config.toml
num_hidden_layers = 9
hidden_size = 96
num_attention_heads = 3
num_key_value_heads = 3
head_dim = 32
intermediate_size = 256
vocab_size = 8192
hidden_act = "geglu"
norm = "rmsnorm"
norm_place = "pre"
norm_eps = 1e-05
positions = "rope"
rope_theta = 19000.0
rope_fraction = 1.0
qk_norm = false
attn_scale = 0.177
bias = "none"
tie_word_embeddings = true
parallel_block = false
init = "normal"
init_std_qkv = 0.0434
init_std_o = 0.0434
init_std_up = 0.0434
init_std_down = 0.0266
optimizer = "soap_variant"
learning_rate = 0.00941
beta1 = 0.95
beta2 = 0.95
weight_decay = 0.071
lr_head = 0.00962
warmup_steps = 200
schedule = "wsd"
decay_fraction = 0.714
decay_shape = "sqrt"
final_lr_fraction = 0.1
batch_tokens = 32768
max_seq_len = 512
doc_mask = true
train_tokens = 120300000
max_steps = 3672
dataset = "wikipedia_en"
Each number is 500 + 25 x the weight over its row's rms, rounded and kept within 0 to 999. Layers, rows and columns count from 0. Numbers have three digits each. The size before them is the row's rms in percent of the matrix's.

# gate: layer 4 MLP gate, 256x96, rms 0.175, rows 245-255, columns 0-95
# up: layer 4 MLP up, 256x96, rms 0.173, rows 245-255, columns 0-95
# down: layer 4 MLP down (transposed), 256x96, rms 0.176, rows 245-255, columns 0-95
gate245 070:507500464476479484445510479492476493520516449501528512514478507510521462521532465468478529488514490525528481537490507453488487508498443469516498502489522520528503487493540487463517473538473529556522515483540515462496512484549475464485500514523494490515500490489519457522479465525477542483
up245 078:499517430473487472440516517528532507477482502492508516448532512502507450492480502477540483513468470490477533542496502473511505482478538496506490513525515503517511502544512523525483479499464494512513503535543506490469538456506541500477525546504498464532495516472495493518525456517527526496
down245 067:508543555564507529533499528519486461487468503506498500526489465467498520474574498526517517471480512507536496506476507495499494521527462468510509475461472471496486493506530479473537462548495548518496475495538518494472494506523476511538491515496512500488545492532506518524489501510482515464
gate246 083:481526519502484541504531549494526506465528516493461532556475488504491481529493479513504546506496520501500504482488532473514527487468488490512530500543482509486553495503482476518513533499483476473496530468502474527504501453513538470478477498546488591467470489478470526513497495491510496487
up246 090:458501488516501490503488491510504503519488499546470467484526487492447502515550470471494526554569482474526496535516506527478497515495486493494557474508492487506498482482486496492502488520537454455473524472526531511520497518510500537472537487544523483491510457530501481490547503526464526523
down246 096:493509505516490504489487481500497476488466499472550533476511551504504530476499465537521492505500537501506458495470555521481541518463491561462454489530520493482515534500502478484503489513494496510521476477548490499481511496497506481514488505544482566514459525528475520457513464457497498484
gate247 118:505498525492480543477492494466501512557469503504468488470461487507519485520537544509482532481432528500514451518497547503545488488495504475502500559497470492485560548490503471523516513512488539465531520464512500525515495510527471478523498504489511478519504481520537507498506497468499481531
up247 116:476489509480513480485490509503475520530496534513516557510527489559475525505492504527520494544431499497474493502495515494459491542465500475500520508506538481469503526521511490476521520484496503494454486491494538517540453529519531480516472491443458514500485526517524492548529544474500509488
down247 110:515524487493516523492529511505469476506467457514487468457499514523501536455503531460521486487473520524474508481499459499461513533519495466490537509468492501501474536508476539491509475504462560523500480534506521494479514564469495475496521511496473505529518483506480516502452496484488550554
gate248 083:528513536519514479491506493502498476424465480499471587521478487489503485535514508516493481470556504467505524459479467505490517534502460508507496487503506472507551528487494481509504491514496550504479537478525487500490488526495499487433471482493524504489506487522486508522515528469467507467
up248 093:504492456486492531508518483476503477537504514498524457525516479496522536565541480481481505491491493500500477504502472482459471484475523463452520472498512505488459495502528511453532500475470492504519505541506548485466535531531525498502478477487509500489448524477515547486496498545519449497
down248 086:516458488470499502470475537520480526498510489525454489476496554520503466464466520489539499482481518496492511472450530507527489501485496481488465493506480522521480523453457506515479535502514487518525494485471431496472442488486504494550494513532498435527520511487479493493502476519490496521
gate249 092:484462514510495469482474475528507504528549510551486481500506514497523507507479482505511500479506483478513508488468490500510452501502447513540502497495530517505462476517487484475497464485522510504504522491478506483537465455514493459520494522419504524459494478445511524515435545478478491482
up249 072:483478521527519468507500471498476503473513535542491459508457501480505493538486502474477537528485525513481487498453492505494521519511453473544524485542482508476480508497457472523496474501471448497468517512525487485490448507517515482460529500537490495514511500484464504549440450484515496490
down249 094:473529504513486493516531499518494479489489488474498480451552463439510525479483482507523461517484547467501521504493514521462532468529509485524483474531489466507536522520478496521524530486521510473495488485517532463453502522520480499523509530504520516520501481570474467504507468510490475447
gate250 119:508461524554562476441479497482458516492524504519502520523512463522513525532519449532490479495494538498501513480499527476571497489530465520506466482494528534494527476480488491511463459521485514479510473488521503470487543505506518512500481473559487491486491510512528494506522521483522503513
up250 135:500526434483493499519529521522492533531498500495501517497510477508511472431493484492532506502508467525503513483510489506501523522538493480491509473518487536499526538521472470533538501515447472485486475532544541465468483461481474523471520471492499457499527506475512530490441489509498455484
down250 120:478488506556550485516477497490535533528486508492505475512476478518461545502531507483503461486502488476482501532511498469548476469464533567521482546502509504474524470500498502518504508483510488474486537470471525547503491506453489493529474477527522487491516471515493517519501534446460501497
gate251 108:483454520495498482542524481464519517475491461499438482516519532560474505488497479512527512472491500467496479537480485508524491531479494471515508503485541422510468509472477504480512493509504501454519444520464477487474506517511511489521472509508518524500507488499552511537499515546478518517
up251 096:512503519521509551535466481477494531503510522499452500544523479513489551508518470468535509463529513519502542520508475484515499537556491534459495514507478501525530457542514506529464463552482521509518511524510511470491498444496529504510505527481517505546509524492480499500494476475499531498
down251 101:472497532514547492473468498494480504493540490455517506552500488488433513456483483513464493568491459492512494544514502516484470502535503486497485508498520498488508517509478535477520467488495475478508479513513535506468467491516471533543511508504457520493540464470521491517543525533517510529
gate252 112:465479461542515445470516504472474537484533499519494499556503489469486514507495444493470497462492478479486485473489484564543461476500506481527461479503547497477532482484477488499470508526509474495540521485478523510500509509526538468485472494495526505474496483515497526494511518558512481517
up252 111:514494485500503503485469502490480494497425514535543496492490499491458517494477487527487513494457511460475503505444481455511492438500498480495499535499463558501497476503510478490504481478487441520520525512504519544464500521493514477465493481500497504456496482509535539529502559490481516521
down252 118:495549511482480463460494519563535495453536482488490503517533461465452477488547481509513481509512507487508498523493481492471503512480469508513512509496507472489523490506455497530520482514498523511519512495468526554510500495507543470467525527505473507447480485487508491487471570543516494511
gate253 084:459498504506479548490459468488482504537508504550514529501516531458486479517486503520474489425491483495510532481466543482486542519498504523505534479521508487508497498475483512471474462466515511490518484498474494474524458520508473472496474530461483492492491491427493554494482482501503533505
up253 082:487519525521523484494489543542492458511488514534513445505464514525508516474505515480500483516448537517529437537500480469475522485504481495495510474487494479500514515527470462478497501518459505541437481559472526474503472450485488515533502486507520478516502509510488513496517493455505512472
down253 079:512489503496532456465498523486514507530551514472457523488477512479544479466506500467515527512452533508468473496486448520500481507467498485508500530529524522507460491452520510475497515500491499476515489495516455515496526495524485500507536534509491468485519472566460460481536503484466487467
gate254 095:470511489513486463483499505529489476551509483476484495528458498506504511496491474539505494499481478500505488516503511550492526504456468449480551492495487456452521451503505501469520501496487517508474525480528491547474481477500472480546550487467543503461469466485538500539480467501506487499
up254 090:486560503507515496469496499494498501498487475481460512525515547488522494513483519506540469546468479528480481487490497523500514523457538502487491477526504487493491494505462541516434490490438477463494453534524534488482495515481511506508565500497507471466484500486531480546486475492526478478
down254 074:531502497510510521526532513519523467508524525515486462525537481530470523526544521523521495469512529485485497478502532490492509528516458450485514496584513484527493468531496491508513523537488477536488544493501449508529499490468503480501496513452511503526499502557482469519493539484480521482
gate255 098:511444516522501509506459486487490449484516469484478529553480526483532469523526484515522509442509481494538474500494499478522486505479474531478495503482514497458540530507498491542488497469486486496532520477502515514517503559512557503476478530509490504513522489525469511518531530490478544448
up255 086:518532543504490509492489533484487491499500479502418470485461508491471494500488511533525494542501447523476460547534466528496483477490502483496433484494524504453519503507467477483540489497504497502541521511457487498504489525492488463511535533519546479477507500505499487501524487507490549479
down255 094:480462532526518476538473468508522506517493509507510539495456501494522512563493536548524503464488465479525477497501530518507528498478495528506482477506561468517512491477545462492488517493461467483497543486519479494506499493469517474521507510534553513516498505537490532543513525466510491465